config = dict(
    n_layer=11,
    d_model=256,
    n_head=2,
    n_kv_head=2,
    head_dim=128,
    d_mlp=1024,
    vocab_size=939,
    activation='squared_relu',
    norm='rmsnorm',
    norm_place='pre',
    norm_eps=1e-06,
    positions='rope',
    rope_base=1020.0,
    rope_fraction=0.5,
    qk_norm=True,
    attn_scale=0.13,
    bias='none',
    tie_embeddings=False,
    parallel_block=False,
    extras=['gated attention', 'exclusive self-attention', 'value embeddings', 'learned residual scales', 'capped logits'],
    init='uniform',
    init_std_qkv=0.0253,
    init_std_o=0.0,
    init_std_up=0.0253,
    init_std_down=0.0,
    optimizer='adamw',
    lr=0.00158,
    beta1=0.95,
    beta2=0.95,
    weight_decay=0.059,
    lr_head=0.00441,
    warmup_steps=495,
    schedule='wsd',
    decay_fraction=0.603,
    decay_shape='linear',
    final_lr_fraction=0.0,
    batch_tokens=[16384, 32768],
    seq_len=1024,
    doc_mask=True,
    train_tokens=147700000,
    steps=6207,
    dataset='wikipedia_en',
)
Each number is 128 + 32 x the weight over its row's rms, rounded and kept within 0 to 255. Layers, rows and columns count from 0. The size above them is the row's rms in percent of the matrix's.

# layer 7 MLP up, 1024x256, rms 0.114, rows 134-160, columns 128-255
size [ 88 110  97  96  99  97  98  99 105 108 114 106  96  99  99 101  94 105  93  96  98  94  88  97 105  91  96]
[[139 205 157 143  98 124 163 121 136  89 172 183 133  89 112 115 132 150  81 152 131  82 132 158 171 171 164 103  72 140 169 139 117 120 117 132 158 170 173 189 136  80 114 149  98 184 139 152 127 103  85 131 131 179 176 110 105 153 100 145 151 114 163 110 124 145  75 146 133  96 146 114 119 107 105 152 122 158 149 186 167  98 134 162 116 111 164 154 154  69 146  77 101  71  95 165 207 155 165 107 140 136 146 144  64 138 125  82 163  95 129 171 117 126 108 128 166 161 133  92 121  95  91 127 120 109 148  21]
 [ 71 182 152  85 110 125 116 143  86 150 151 118 155 108 185  61 194 166 137 115 116  92 139 122 130 177 121 159 135  99 164 175 147 130 118 122 154 117 146 201 148  93 172 119 171 170 177 146 133 188 125 123 105 142 135 187  53 133  82 106 157 114 137 106 158 140 121 162 132 104 135 186 140  93 199  78 139 155 127 101 125 137 125 118 135  94 158  96 141 113 116 155 150 109  70 165 121 132 150 114 177  59 121 159 140 122  85 181 157 123  88 102 105 179 127  98  75 162 153 143  55 115 110 117 132 118  83 151]
 [ 64 154 127 121 139 138  74 126 167 113 121 154 128 143 104  81 194 164  78 121  92 162 160 123 148 156 125 155  92 165 135  71  91  63 134  82 130 160 165 116 155  31 131 122  89 139  96 112  78 137 112 110 114 113  80 138 132 136 112 179  78 137 140  80 141  97 138 145  77 142 208  78 109 124 137 170 164 139 118 104 141  86 122 132  82 116 174 147 144 159  97 138  85 123 210 137 140 119 105 181  67 100 125 214 113 148 111 170 127 105 143 140 182 156 160 144 165 123  82 137 173  90 168 166  88 125 128 155]
 [ 91 122 182 132 163 132 208 117 101  93 131 175 123 135 144 152  85 126 149 153 101 162 162 102 125 139 120 126 144 167  87 111  76 106  60 119 164 124  68 114 100 106 153  95 118 212 167  92 143  98 124 152 114  86 100 151 147 133 165 173 137  94  91  69 172 147 102 102 131 132 133  83  82 107  97 142 127 127 137 104  63 125 128  75 136  83 197 139 138 129 104 112 114 123 124  33 108 163 159 190 121 106 139 121 180 133  97 108  96 104 182 117 129 139 147 205 141 133 146 147 163  87 163 128 118 130 142  75]
 [101 108 198  96 112 138 115 137 195 126 129 134 116  71 116 132 206  66 151 130  81 110 157 162 123 141 115  51 142 146 145 103 112 137 145 110  72 175  93 180 108 158  86 157 105 133 142 119 146 179 157 132 157 128  94  64 121  79  98 108 168 116 207 127 132 180 187 177 115 133 134 100 125 142 141 102  43 112 106 108 122 140  85 161 114  86 132 180  90 118 149 150 110 117 132 182 170 136 156 139 115 143  84 153 151 124  79 127 124 179 140 128 112 111 131  95 127 118 130 148 108 138 117 190 141 120 111  93]
 [138 169 121  80  93 120 174 125 209 141 232 132 172 122 109 145 117  97  43 120 122 126 104 160 171 169 134  68 137 147 104 196  93  96 115 154 149 107 127 159 141  95  95 104 150 197  79 111 127  93 120  73  85 151 132 115 149 135 168 103 133 131 161 122 122 157  86 144  97 129 166 142 143  94 149 138 151  87 135  82  37 105 131 143 131 131  99 119 121 183  89 150 150 139 101  51  81 169 175 145 147  93 112 141 147  98 148 117  72 115 187 134 153 169 132 115  85 101 141  94 158 128 137 126 135 163  95 183]
 [130 145 158 128  84 172 113 130 132 198 152 103 113 110  96 119 137 133 132 174  84 118 140 149 126 192 162 181  79 106 121 147 103 107 122 152 145 121 104 125 141  97 143 160 153 152 121 103  98 130 137 150  75  98 190 127 143 163 102 167 143  75 114 107 184 217 160  67 152 145 143  90 115 126 128 150 161 102  99  94  74  79 149 143 184  97 143 121 187 169 111 127  85 151 117  66 113 148 184 182 151  95 135 157 163 113 151  86 136 139 182  40 173 112 190 125 178 171 157 107 108 111 174 128 139 156  98 125]
 [127 120 100 118  85 103 184 135 112 164 119 111 147 120 173  81 126 110 127 166 164 155 213 118 198 148 106 132 149 102 166  48 165 103 152 156 125 132 108 129  49 124 120 169 169 122 151 140 150 145 160 153 180  72 113 155 142 151 137 168 149 138 121 105 141  72 127 109  34 195 112  91 167  98 154 192 103  76 151 119 157  65  85 114  41 168 187 205  90 141 115  76 176 131 162  95 125 110  89 119 101 112  77 112  99 197 134 134 118 142 135 123 136 113 120 160 115 129 104 132 100 122  99  99 161 153  95 129]
 [162 164 119 120 109 151 165 136 142 124 107 137  73 127 110 144 172 115  62 133  81 155 132 149 144  74 135  48 150 131 152 154 124  79 100 122 159 165 154 158 189 131 139 125 146 160  99 129  99 104  99 121 191 114 128  89  99 153 142 103 181  96 120 100 121 133 140 167 131 116 159 108 108 180 121 184 114  87 113 150 102 127 154 135 123 136 181 141  95 123 126 152 100 109 170 137 117 168 134 135 127 157 129 166 171 149 152 167 129 128  97 176  99 105 177 123 141 176 129 115 105 150  84 124  96 178  89 154]
 [148  98 121 160 143 158 147 103 101 196 181 113 170  98 131 145 120 170 159 129 176  93 115 183  99 126  81 105 129 184 112  95 103 110 142 160  90 137 111 157 152 143  69 114 163 171 132 178 139 129  97  93 108 142 139  88  43 153 112 121 106 107 202 113 181 178 138 118 167 116 188  87  87 145 107 150  80 148 100 163  83 146  83 157 162 164  94 168  92 126 130 124 199 150 153 124 135 127 133 127 132 112 142 120 128 142 173  98 139 175  58 113  99 160 192 136 126 150  96 128  94  87 204 166  84 193 139 182]
 [118 128 144 181 156 174 199 114 120 134 131 142 185  92 185 124 155  82 100 150 165 140 165 122 114 120 120 106 164 135 191 130 139 138 104 105 186 146 139 173 163 106  87 165 111 132 135 106  83  90  67 117 133 133 108 141 124 109 112 167 133  98 151  94 128 109 146 139 142 108 138 118  84 151 137 147 123 199 123 100 101 137 109 164  80 122 111 119 118 168 135  90 122 100 114 127  86  91 127 132 177 129 152 118 129 140  52 140  82 132 161 174 182 149 143 141 119 176 121 179  88 105 160 184 105 155 100 106]
 [ 96 115 126 103 117 117  88 137 154 124  80 152 143  86 134 138 168 132 163 140 134  82 133  83 101 157 159 103  94 160 104  88 107 149 127 127 135 138 135 120 114  88 129 138 122 124 142 174  70 128 138 122  43 133 161 124 133 167 136 172 148 111 171 140 115 131 145 180 104 110 133  60 124  94 112 133 119 148 115  95 133 163 151 103 159  80 112 142 102 147 102  68 119 128 136 117 126 168 129 121 108  64 135 130 145 119 119  95 114 108 155 123 123  99 185 137 110 167 152 191 152  78  89 102  84  97  86 131]
 [138 131 148 126 100 191 148 124 109 141 147 186  88 101 101 132 114 152  82 102 107 162 171 187 183 156 112 137  80 144  84 172 111 103 109 162 109  43  93 102  96 101 166 120 112 124  94  92  90 153  86  85 112  87 134  77  48 116 114 138 113 166 156 148 150 134 157 147 116 174 201  86  94 130 150 140 126 121 124 161  54 104 111 109  89 147 120  77 139 107 119 125 181 147 137 105 180 151 111  92 144 108 145 138 118 168 121 112  47 140 106 185  94 146 109 128 107 140 169  98 141  78 176 193  92 152 121 161]
 [ 91 203 180 122 123  96 128 103 149 133 138 119  89 144 142 149 173 125  91 156 111 174 129 105 105 140 145 129 144 132 122 121  96 110  54 126 100  60 117 144 126 139 106 133 125 171 138 159 142 140 142 142 155 135 122 107  98 116  56 170  86 100 186 142 138  69 122 153 131 206 135 123 124 160 129 187 107 136 127 112  81 126  47 119 117 154  95 175 210 192 132 121 172  93 169 110  96 100 193 154 119 129  73 108 164 199 120 151 141 130 122 107 152 154 193 146 179 137 161 120 149 149 151 171 126 102 139 136]
 [135  93  67 155 158 133 127 115 152 198 102 121 119 105 105 111 156 127  54 124  81 129  90 151 203 109 126 154 184 159 140 115 108 142  76  94 108 158 123 173 155  80 114 114 149 138 126 101  99 154 167  86 116  67 160 156 122 122  94  63 145 115 121 102 121  93 122 105 141 115 101 176 172 134  68 179 143 171 106 155 165 129  80 136  85 138 186 102  91 154 115 121 125 119 177 185  78 140 146  82 138  97 128 209 123  87 115  50 137 103 123 176  89 112 124 121 121  79 144 170 128 170  95 154 105 116 128 156]
 [174 122 152 143  79 138 106 139 130 171 115 124 155 158 105 119 139 144 158 180 134  73 166  81 210 139 127 137 186 169 120 151 110 100 158  70 160 115 127 113 101  80 153 146 152 161 104 151 102  94 104 113 178 120 102 164 149 130 124 136 206 122 124  98  66 189 135 204 141 121 142 147  87 140 159 110 120 175  78 105  72  89 126 122 143 171 117 158 104 162 170 116 109 130  84  44 159 197 179 184 136 105 130 172  81 119  95 111  85  68 131 135 171 190 153 117  86 132 182 103 107 137 120 118 134 122  64 125]
 [132 194 104 102 126 134 106 129  74 106  75 126 100  96 147 127 126 114 100 140 107 138 108 171 128 120 145  89 100 144 207 136 121 113 136 196 143 113 114 114 201 117 128 101 118  96 104 180 112 139 121  73 169 113 125 179 143 154  60 146  34 170 121  86 137 130 153  70  99 188 164 128 152  98 183 144  94 100  78 151 153  96  90  82 104  76 149 122  99 145 136 102 140 143 127 149  94 171 131 145  98 124  93 152 133 108 147 107 119 112 128 110 149  95 151 119  91 144 122 132 123  86  74 160 115 139  98 105]
 [132 101 196 139 124 156 124 148 189 180 196 224 137 123 104 145 151  91  94 124  97 178 140 128 172 138 131 166 155  87  89  70 143 157  99 131 176 137 114 157 170 107 154 123 106  84 139  84 152 122  95  55  99 120  92 104  82  96 116 132 125 150 151  96 138 107 122 149 102 115 142  87 144  82 176 128 123 141 100 100 162  84 152 105 134 127 156 105 182 213 126 111 116  68 136 125 155  88 140 185 123 126 123 114 124 133 110  64 140 112 168 103 101 158 149 144 161  93 131 178 111 126 190 155  99  90 140 154]
 [ 99 156 106  85 123 159  93 126  97 172 126 165 142  76 137 128 166 102 136 136 114  89  86 140 142 126 115 113 159 127 215 156  81 179 151 150 129 137 163 104  59 171 126 154 121 118  84 121  87 139 100  95 152  84 215 166 120 130  76 197 129 118 136 171  76 147 153 148 123 108  74  84 101 131  90 112  99 153 150 125 160 143 121 120 174  87 137 110 184 165 150 136 148 104  76 152 110 157 145 139 152 142 136 106 113  88 102  62 117  51 104 146 187  83  72 150 109 101 139 154  67 112 120 163 127 145 124  75]
 [ 32 134  97 164 125 158  80 131 156 191 124  89  85 139 162  98 167  82 142  96  99  89 145 126 103 122 152 139 173 171 200 139 108 155 194  98 124  99 110 119 115 117  70  85  53 157  57 137 113 159 119  91 134 104 133 176  97 154 174 189 110 115 126  63 195 185 146  95  95 127 130 106  97 112 129 166 156 127  73 119 102 102  83 160 131  83 102 134 131 162 125  94 114 103 104 150 106 156 113 164 137 113 116 178 111 178  89  96 148 105 132 151 132  90 159 132 177 119 108 183 185  86 105 125 136  89  38  81]
 [ 60 106 110 196 208 123 100 162 141 109 141 105  64 104 145 155 161 124 136 180 117 194 182 134 133 172 121 107 137  93 149 160 139 108 102 158 126  69 107 134 177 112 164  88 129  93 149 146 150 108 159 105 121 135 149 154 140 136 149 167 209 124 159  71 162 172  40 114 173 118 174 139 173 146 119 142 174 173  69 101 117 113 124  97 100  69 118  79  78 112 100 175 153 140 119  92 120 126 191 177 119 135 111 120 121 118 151 102 126  98 124 114 135 148 146 126 108 105 110 184 127  59  91 115  67 140 122  96]
 [148 176  80  29 151 121  85  83 145 127 126 147  94 121 149 108 158  92 129 139  84  98 137  92 128 111  84 117 129 181 155  93 135 152 115 142 171 109 155 163 187  61 138 105  88  81  88  82 123 176 129  75 125 152 117  64 121 150  73 134  99 152 164 131 184 182 152 132  83 111 122 116  86 160 117 152 154 171  97 150 113 117 137 148 143 157  92 151 119 126  99 103 123 101 200  69 173 140 107 103 173 124 119 123 144 187 108  83  32 141 137  85 107 100 189 129 116 169 113 110 120 126 120 121 133 132 119 110]
 [101 171 161 150 153 194 158 182 129 171 119 140 143 135 140 148  92 110 146 105 146 155 124 106 111 170  95 123  83 172 108  42  79  84 163 132 150 151 115 126 148 101  97  93 118 121 125 145 193 100 123 131 169 164 122  66  68 128 153 122  80 110 174  99 160 143 140 106 141 121 163 140 108 178 133 104 100 147  65 134 142  64  97 112  72 148 131 123 116 160 162 147 198 107 153 199 110 173 153 152 120 122 160 115 147 150  95 175 120 182 183 160  99 154  82  96  90 150 126 194 113 144 150 141 126 124  95 202]
 [ 93 160 175 111 103 100  95 112 167 128 172 117 152  98 132  77 139  93 123  96 140 173 185 208 156 141  95 143 113 132  96  70 117 106 126 119 108  83 159 106 187 111 129 115 100 134 135  78  96 132  88  87 169 106 135  73 139 155 151 116 128 118 112  43 144  65 107 106  86 147 157 129  80 149 141 153 135 125 139 127  86  24 145 153 136 122 168 123 132  94  85 113 182 101 140 120 129 176  98 141 169 112 143 128  98 134 129  98  99 148  77  72 161 139 186 136 134 194 146 116 111 125 138  95 109 132 105 153]
 [162 126 128 124 167 166 140 133 161 161 154 118 103 114 194 134 144  33 101 180  95 131 115 126 174 178 109 177 126 177 157 155 209 128 101 123 183  92 137  99 236 138  98 132 136 173  81  75 160 100 114 160 103  96 134 145 131 113 156 126 197  89 147 130 112 147 112 145  96  77 153 132 125  99 122 145 141 169 163 121 118 128  97 146 139 123 146 119 169  98  74 150 147  51  60  84 134 110 125  47 160 119 138 149 179 111 129 113 108 143 138  96 168 100 102 157 111 123 107 141 144  56 104 154 118  79 112 100]
 [126  97 101 137 152 143 123 138  75  87  75 155  99  58 111 131 174  93 137 161 146 181 111  94 171 149 111 167 117 130  83 114  70 125  93  65  77 133 121 131 124 121 146  58 110 191 145 161 113  52 118  89 144 128 134 120 141 115 101 129 167 133 120  79 136 138  65 184 109  99  43 112 116 170 124 113  66 151 114 155 115 134  58 206  97 143 163 177 136 161  71  98 162 109  64 150 114 109 106 168 119   9 124 137 180 132 110 101 179 126 173 133 111 111 142 109 106 172 119 127 109  78 137  97 129 120 160 135]
 [131  93 166 138 159  97 142 138 151  88 123 138 154 136 152 125 120 151 130 148 149 178 118 104 140 148 104 102 148 100 139 166  53 119 126 180 121 180 111 136 181 141 157 106  70 161 142 118  99 147 141 114 130 103  56 117 157 129 114 116  94 146 175 123 167 104  97 150  70 179 156 105 106 136 138 100 102 185  59 106 135 112  90 162 123 105  99 193 118 195 156  79 126 130 139 135 176 173 109 153 166  65 143 170 153 164 143 132  99 135 129 112 114 131 153 103 137 124 151 162 130 104 153  86 147 153 165 219]]
# layer 7 MLP down (transposed), 1024x256, rms 0.108, rows 134-160, columns 128-255
size [ 93 108  97  98 101  98  99  98 103 105 112 109 101 100  97 101  98 100  93  98 101  93  95 100 107  91  97]
[[120 132 137 162 167 164 124 113  92 127 133 132 114 115  79  99 115 110 105 177 136 147  95 144 132 118 164 143 147  99 129 158 213 165 104  97 118 114 117  99 115 113 132 180 138 138 144 129 175 114  85 224 107 184 138  90  99 143 158 142 184 130  68 193  76 202 138 145 132  98 140 126 168 140 110 174 149  71 159 159 153 177  86 154 158  92 158 106 138 114 165 114 117 134 112 113 177 132 127  98  85 122 132 134 127 135 112 140 122 140 145 121 118 103  97 113 175 105 124 141 176  87 160 130 130  84 207 104]
 [146  98 133 141 143 103 122 115 118 125  85 202 167 126 135 136 182 163  60 141  94 165 110 125 163 153 150 123  45 105 120 158 186 171 104 135 118  75 183 113 116  99 175 138 122  78 127  88 201 163 124 134  55 169 195 177 119 142  93 107 148 181 112 125 131 111 153 106 119 138 118 134 147 110 109 101 138 172 121 177 122 139 145  96 173 125 135 127 144 159 142 120 165 111  90 145 102 110 148 109 155 113  84 119 152  89  53 121 164 112  94  89 116 170 196 146  84  89 104 130 137 116 153 134 153 117 108 172]
 [179 150 107 128  89 116 115 153 119  94 122 118 133 174 157 156 120 127 127 116 125  77 128 158  89  87 152 182 139 160 163 103  89 100 129  60  86 164 165 105 178 113 126 143 190 164 169 116  97 115 101 125 113 115  68 157 171 125 150 168  89 168 135 142 135 158 154  90 120 138 153 126  82 143 156  97 170  74 129 142 146 129 120 150 135 114 161 109 107 226 132 101  86 126 192  70 108  89  82 180 150 132 162 173 158 154 152 169 155 174 147 140 125 182 158 182  87  94  14 168 109 105 130  79 158 153 130 105]
 [171 136 137 140 115 113 157  67 100 120  95 115  74 155 134 210 119 180 151 125 153 138 122 123  76 137 156 109 172 109 136 109 165 196 104  85 102 115  95 117 101 163 138 141 142 164 201 158 143 136 107 140 191  92  92 147 111 151 169  62 147 184  82 162 151 109  97  70 118 159  92  72 127  98 151 159 170 179 146 118 104 158 134 182 141 101 163 128  84 136 137 173  82 122 135  91  86  94 131 136 130 128 116 139 156 130  85 129 115 138 157 122 113 159  90 104 150  44 116 111 155  87 139 119 143  70 138 138]
 [107 150 115 145 112  88 135  25 109 168 135 128 108 161 126 131 128 153 168  77 143  95 112 225  99 147 156 124 149 161 185 140 107 105 126 126 114 167 133 135 110 171 144 106 185 105 122 108 137 154 135 158 123  90 168  98 211 127  91 119 188  92 165  90  98 139 127  96 130 104 157 102 113 128 112 136 119 102 168 140 154 121 108 122 114  97 159 126 157 136 116 109  84 147 171  75 117 111 162 104 148 145 123 125 120  93  90 162 165 135 163 167 143 113  73 130 122 123 115  87 144  99 111 119 138 122 158 114]
 [181 115 127 139 137 125  98 168  96 189 113 121 128 107 145 190 166 161 198 119  97  78 137 167 167 114 171 188 121 105 158 128 182 128 152 122 181  91 135 116 162 153 107 144 120  69 156 117 144 150 141 155 129  98  89 106 128 113  89 183 127 161 166 166 118 137 161 114 191 117 115  96 152 139 134 163 170 116 132 165 109 152 155  94  91 152 122 183 160  62 135 130 109 121 121 168 121  87 117  96  42  81 170 144 181 197 101 141 135 160 134 142 112  87 117 167 153 137 148 162 191  87 119 105 181  94 155 113]
 [131  75 148 105  90 121 121  76 148 136 110  72 134 167 102 191 142 106 110 161 108 103 135 226 130 116 119 152 102 107  92 136 157  90  82  40 179 148  90 152  74 162 183 101 208 194 156 130 111 124 153 166 102 109 135 195 153 148 148 203 182 166 106 156 140 136 165 109 101 104  93 164 109 117 124 112  98 145 137  91 106 113 185 132 146 180  49 125 119 137 124 179 114 188 124 115 131 192 117  96  96  70 166 165 168 160 129  89  96 103 110  86 167 112 150 116 123 106  99 133 160 146 125 130 112 128 113 154]
 [171  90  93 130  94 108 191 133 143 103  91 110 170 117 145 115 184 109 150 156  72 117 119  68 114 134 181 117 106 168 173 165  86 126 105 117 165  83 186  94 168 106 119 191 189  72  79 141 139 155 175  56 115 141 135 118 135 102 124 165  85  78 150 109 167 136 172  95 129 145  94  93 139 111 164 158 115 116 144 128 145 106 107 155 183 117 110 159 169 115 101  94  65  92 177 135 148  98 157 176 106 140 102  16 115 174  75 161 160 169 142 107 152  57 152 101 152  65 145 159  73  93 104 145 150 195  98  86]
 [125 106  98 132 133 152 109 146 114 136 150 208 135  83 153  90  94 113  85 117 137 110  89 138 154 158  90 163 143  91 151  96 108 126  62 100 177 105 121 143 129 126 177 189 153 130 112 125 166 105 111 148 110 118 173  70  93 116 174 161 155  68  70 153 127 111 136 104  80  69 116 161 133 150 104 194 169  88  96  76 109 125 153 120 153 159 114 139 141  75 107 139 133 160 117 136 166  98 128 102 143 175 148 125  84 122 147 177 203 140 145 115 112  88 140 110 121 142  86  86  84 118 145 118 120  75 121 141]
 [ 76  81 106 139 114  54 176  79  84 142 143 144  89 159 142 168 165 116 130 138 186  77 145 148 131 126 125 150 151  64 136 140 113 135 176 102  91 130 124 127  87 126  55  98 120 131 133 110 109 120  46 126  93  54 238 142 133 103 153 132  77 102 167 155 119 130 115 123 104 100  93  91 129 145 134 136 120 150 116 130 178 163 102 137 129 132  83 145 112  99 145 109  13  76  72 156 145  83 145 185 110 122 121 127 149 106 151 147  64 101 107 166 106 147 141 140  97 101  71  89 123 159 183  91 115 123 136 112]
 [ 69  64 122 120 120 144 117 108 139 158 122  92  87 161 109 191 105 156 198 158 128  84  77  77 127 115 132  81 118 165 150 162 159  98 139 173 125  99 112 124  75 105 211 110 155 119 145  87 159 147 115 209 115 131 152 149 138 108 170 104 122 153 119 165 106 121 163 111 121 137 133 129 138 107  74 170 137 112 107 133  70 152 183 142 121 140 148 127 121 127 178  94  72 107 136  65 128 117 160 137 112  98  70  48 147 184 147 115 147 211 139 160 152 121 118 145  84  96 137 169 153 141 102 131  73 175 178 116]
 [ 63 140 149 122 114 105 118 111  56 133 133 186 177 112 184 109  95 136 119  71 115 118 184  86 156 186 136 149 105  89  87 138 129 142 138 169 125 146 106 130 128  77 197  98 143 138 116 163 145 185 115 177  78 152 181 117  98 110  87 120 165 101  95 177  95  96 188 166 166 103 152 187 128  82 125 149 117 149 128 191 154 152 142  56  91  92 133 120  95 141 204 158  55 131 126 157 116 115 131 138  98 176 139 140 158 103  88 186 100 122 144 120 127  96 182 140  46  89 161  74 131 139 177  92 128  76  92 138]
 [161  74 106 125  94  95 117 151 152 184 105 100 167 139 118 156 189 135 175  89  99 122 109 108  98 120 199 128 100 117  62 172 110 164  96 148 133 165 100 117 114 121  96 170 141 158 134 166 131 169 118 161  70 148 160 132 138 136 157 170 112 182 167  90  91 133 108 121  42 158  87  94 126 111  86 123 157 168 162 131 105 138 139 160 150 111 100 131 146 147 103 174  94 191 142 110 135  76 144 201  55 147 157 190  81  90 132 174 152 146 148 185  83  76 113 149 127  77 143 142 158 160 124 129 119 128 165 130]
 [136  65  76 113 135 116 136 129  80 115  76  76 136 111 170 158 143 151 155 177 112 124  88 167 154 152 137 128 170 163 109 101 168 148 115  92 105  94 138 126 146  94 117 107 132 158 115 138 149 115 140 159 139 147 155 143 155  60 125 170 121 130 179 128  96 132 140 103 162 142 127 101 154 152  76 117 132 131 138 138  97 135 165 151 125 129 109 135  40  84 149  98 130 101 114 113 143 151 104  86 100 115 105  60 146 114 172 140 154 172 161 146  70 117  71 101 135 167 135 128 103 116 104  48 134 127 151  99]
 [ 65  94 120 123 132 166 111 118 144 118 158 143  63 164 156 106 151 129 138 128 108  72 113 134 101  87 142 128 145 173 105 114 189 131 140 105 111 137  80 146 123 200 134 154 157 131  77 181 172 158 134 121 108 124 185 155 159 166 161  91 144 133  45  73 146 121  81 103 156 155  92 209  83 121  89 145  81 123  92 173 152 151 141 154 115 161 203 103 110 141 114 164 157 143 152 126 109 129 159 100 106 141 128 162 127 143 167 210 147 178 158 103 171 123 126 141  91  86 226 185  82 128 109  92 192 121 140 132]
 [125  91 171 119 125 111  78 117 108 133 119 122 109 119 110 179 107 150 127 108 139 114 116 132 166 162  95 110 104 108 118 113  98 150 152  91 112 137  63 124 140 100  86 165 106 149 162 139 138 122 179 121  86 136 102 112 121 135 149 192 111 124 141 166 114  96 204  78 151 140 149 120 171 169  91 122 151 145 110 170 157 104 113 117 127  63  67 105 137 137 136 217  83 143 135 124 101 116  88 104 141 170 132 146 143 226 129 114  96 168 147 159 100 102 132 101 129 132 113 117  61  97 126  96  81 170 105  94]
 [124 162 135 118 114 137 164 121 159 142 133 180 151  93  89 144 149 136 137 107 135  96 108 129 136 104 150 120 147  88 146 127  60 152  72 155 128 157 147 101  97 127 113 142  79 140 179 131 103 124 117 180  92 101 165 146  54 143  84 124 110 175 103  70 127 133 190 121 137 123  77 165  79 161 146 158 120  90 175 142  98 144 120 143 173 124  94 160  80 156 219 227 104 140 118  86 110 107 146 135 104 147 144 133 158 114 112 118 156  91 146  62 107 110 126 123  89 101 134 168 147 107 122 181 163 125 177 101]
 [195 196 142 167 121 123 138 130 127  89  98  83 115 104 143 123  97 155 194 114 117  77 132 150 147 182 176  84 142  84  56 212 170 143 118 164 148  89 137 163 172 122 100 133  80  91 215 142  81 118  82 154 120 144 106 109  79 189 108  60 127 168 124 140 152  92  94  92 111 138 113 136  88 155 161 124  87 121 117 115 184 144 176 102 135 114 139 158 121 110 167 136 152 154  94 108 100 113 131 163 141 147  83 149 196 112 157 149 112  77 134  75  78 140 134 135 220 162 139 126 101 149 120 103 140 139 126 143]
 [125  74 146 162 215 125 133 168  98 101 147 112 106 180 126 104 110 207 133 165 134 123 220 103  81 130 140 137 101 147  83  79 170 112 106 135 139  99  84 126 208 114 149 112 162 184 176 139 160 154 166 144 150 186   7  88 141 129  75  97  69 135 139  66 126  93 166 108 179 172 212  96 101 190 142 161 150 133 180 120 118 106  89 128  24 125 159 144 117 138 143 122 147 111 168 127 157 112 110 132 149 101 110 118  98 110 166 120 144 175 141  79 147 151 143 148 134 164 166 118 108  60 167 116 128 113  94 119]
 [181 123 130  61 129 118 183 133 130 130 160 108 128 180 156 156  76 169 140 160 135  92 129 144 103 121 125 123 138 148 107 151 146  88 167 133 172 140 109  99 110  95 139 188 196 190 139  79  74 150 166 159 163 113 109 125 187 145 173  82 163  98 150 159 115 135 157 145  96 151  66  77 199  70 163 104  98  82  85 125 111 153 134  95 120  83 115  59 161  61  72  90  26 130  99 145 113 143 108  91 147 149  86 106  82 176 148 141 175 169 193  64 138 127 146 129 130 162  77 107 180 147 154 104 127  81 169  70]
 [148 115 162 190 107 114 194 110 139 131 135 152 134 127  87 146 148 169 151 146 127 186 103 127 106 161 133 146 180  25 154 142 132 116 128 132 146 155 127 142 106 165 116  93 161 119 132 167 162 133 153 218 101 145 174 183 112 170 157 157 129 125 130  95  78 137 104 144  92  77  54  95 151 150 142 142 113  69 157  96 168 126 179 154 127 185 151 134 134  99 148 136 127 197  66 105 119 120  98  75  87 149 125 164 165 148 205 145  92  94 118 115 163 124 126 127 116  78 114 119 117 136 113 138 100  97 136  75]
 [122 133 150 180  87 177 177 182  89 109 113 102 156 142 128 151 154 150 143 180 210 110 134 204 167 154 137 163 127 120 106 152 115  89  82 152 107 132 102 140 124 168 118 194 195 138 122 166 134 103 137 168 132  96 186 145 121 121 125 142 164 171  48 179  83 141 114 136 199 127 132 138 178 125  91 162 111 126 158 109 106 179 116  79 113  90 113 177 142 140 129 168 136 170  91 131 126 145 134 162 138 145 136 147 107  95 118 156 145 101 153 161 155 129  48 119 148 111 144 142 158  66 183 128 142 104 163 182]
 [136 120 151 126 119  99 140 146 104 124 140  90 125 174 138 115 185 156 157 191  62 101 168 136 151 130 112 133 177  95 149 186 117 140  92  77 147  91 119 135 134 186 162 154 187 172 111 108  70 164 121 117 123 150 150 179 166 118  86 167 149 170  76 139  92 100 154 178 143 116 107 130 173  71 107 214 165 159 141 133 116 147 148 108 161 109 117  88 106 122  71 105  74 127 114 100 114 131 135 114  81 125 166 115 151 140 142 107  79 107  92  81 180  85 130 168 153 123 137  66 148 102 128 171 168 101 150  82]
 [138  98  94 125 136 134 134 112  77 154 118 166  83 124 146 157 156 143 140 172 123 127  83 100 137 130 104 167 115  48  93 156 167 100 148 135 127 146 103  79  60 141 103 137 173 102 105 140 157 121 143 141 141 118 182 179 138 132 182 168 114 119 126 163 127 152 174 179 128  84 144 132  64 122 108 108 155 166 180 173 165 195 123 123 107 136  21  85 100 123 134 165 117 167  96 132 100 120 101 126  99 112 167 144 164 200 123 172 111 107 167 157 150 169 105  82 103  78 145  92 146  82 182 144 165  64 172  61]
 [ 67 127 106 144 188  81 119 108 108  97 138 141 160 201 126 110 146 127 182 162 139 101  70 188 128 115 160  89  95 128 105 128 191 172  81 125  84  87 119 158 102 140 105 112  70 149 209 146 198 166 124 148 158  77 180 140 121 120 113 126 101  64 109 151 109  98 137 114 109 145 184 135 124  94  91 120 150 112 163  88 155 106 108 155 176 142 155 132 157 153  63 113 109  92 105 112 156 140  92 133 114 112 122  94 127 162  69 112 110 184  97 179 145 123 122  86  68 105 145 109 134 121 113 123 127 118 201 132]
 [106 149 151 129  49 134 150 136 149 120 170  97 135 169 116 173  81 127  96 183 125 189  98 109 113 158 138 127 140  98 125  88 151 124 189 130  83  93 135 109 148 188 133 121  83 170 112  94 173  87 123 129  75 165 149 124  92 170 127 118 114 159  62 162 105 108 189 125 138  82  98 152 158 159  99 101  89 121 113 148 131 141 139 166 131 155 136 125 133  97 132 111 143 127 117 159  60  78 142 145 130 110 147 113 152 126 156 165 135 187 124 120 147 144 114  85 146  94 141 132 132 125 101 146 160 172 166 152]
 [136 127  78 127 176 115 122 155 169  69 150 134 161 181 182 126 147 101  63  92 114 103 164 122 165 137 100 174 133  97 111  57 162 116 137 137 129 140 120  78 146 187 140  94 140 181 121 134 149  91 150 112 148  94 127 114 141 157 141 154  72 194 139 138 128 125  85 123 128 104 173 149 144  49 117 105  69 157 154 133 168 124 132 104  79 148  94  97 212  90 130 197 124 115 105 151 144 155  99 114 117 108 142 190 149 156  74 111 110 121 113 136 147 136 121 126 142 146 168 154 119 112 133 146  98  86 148 111]]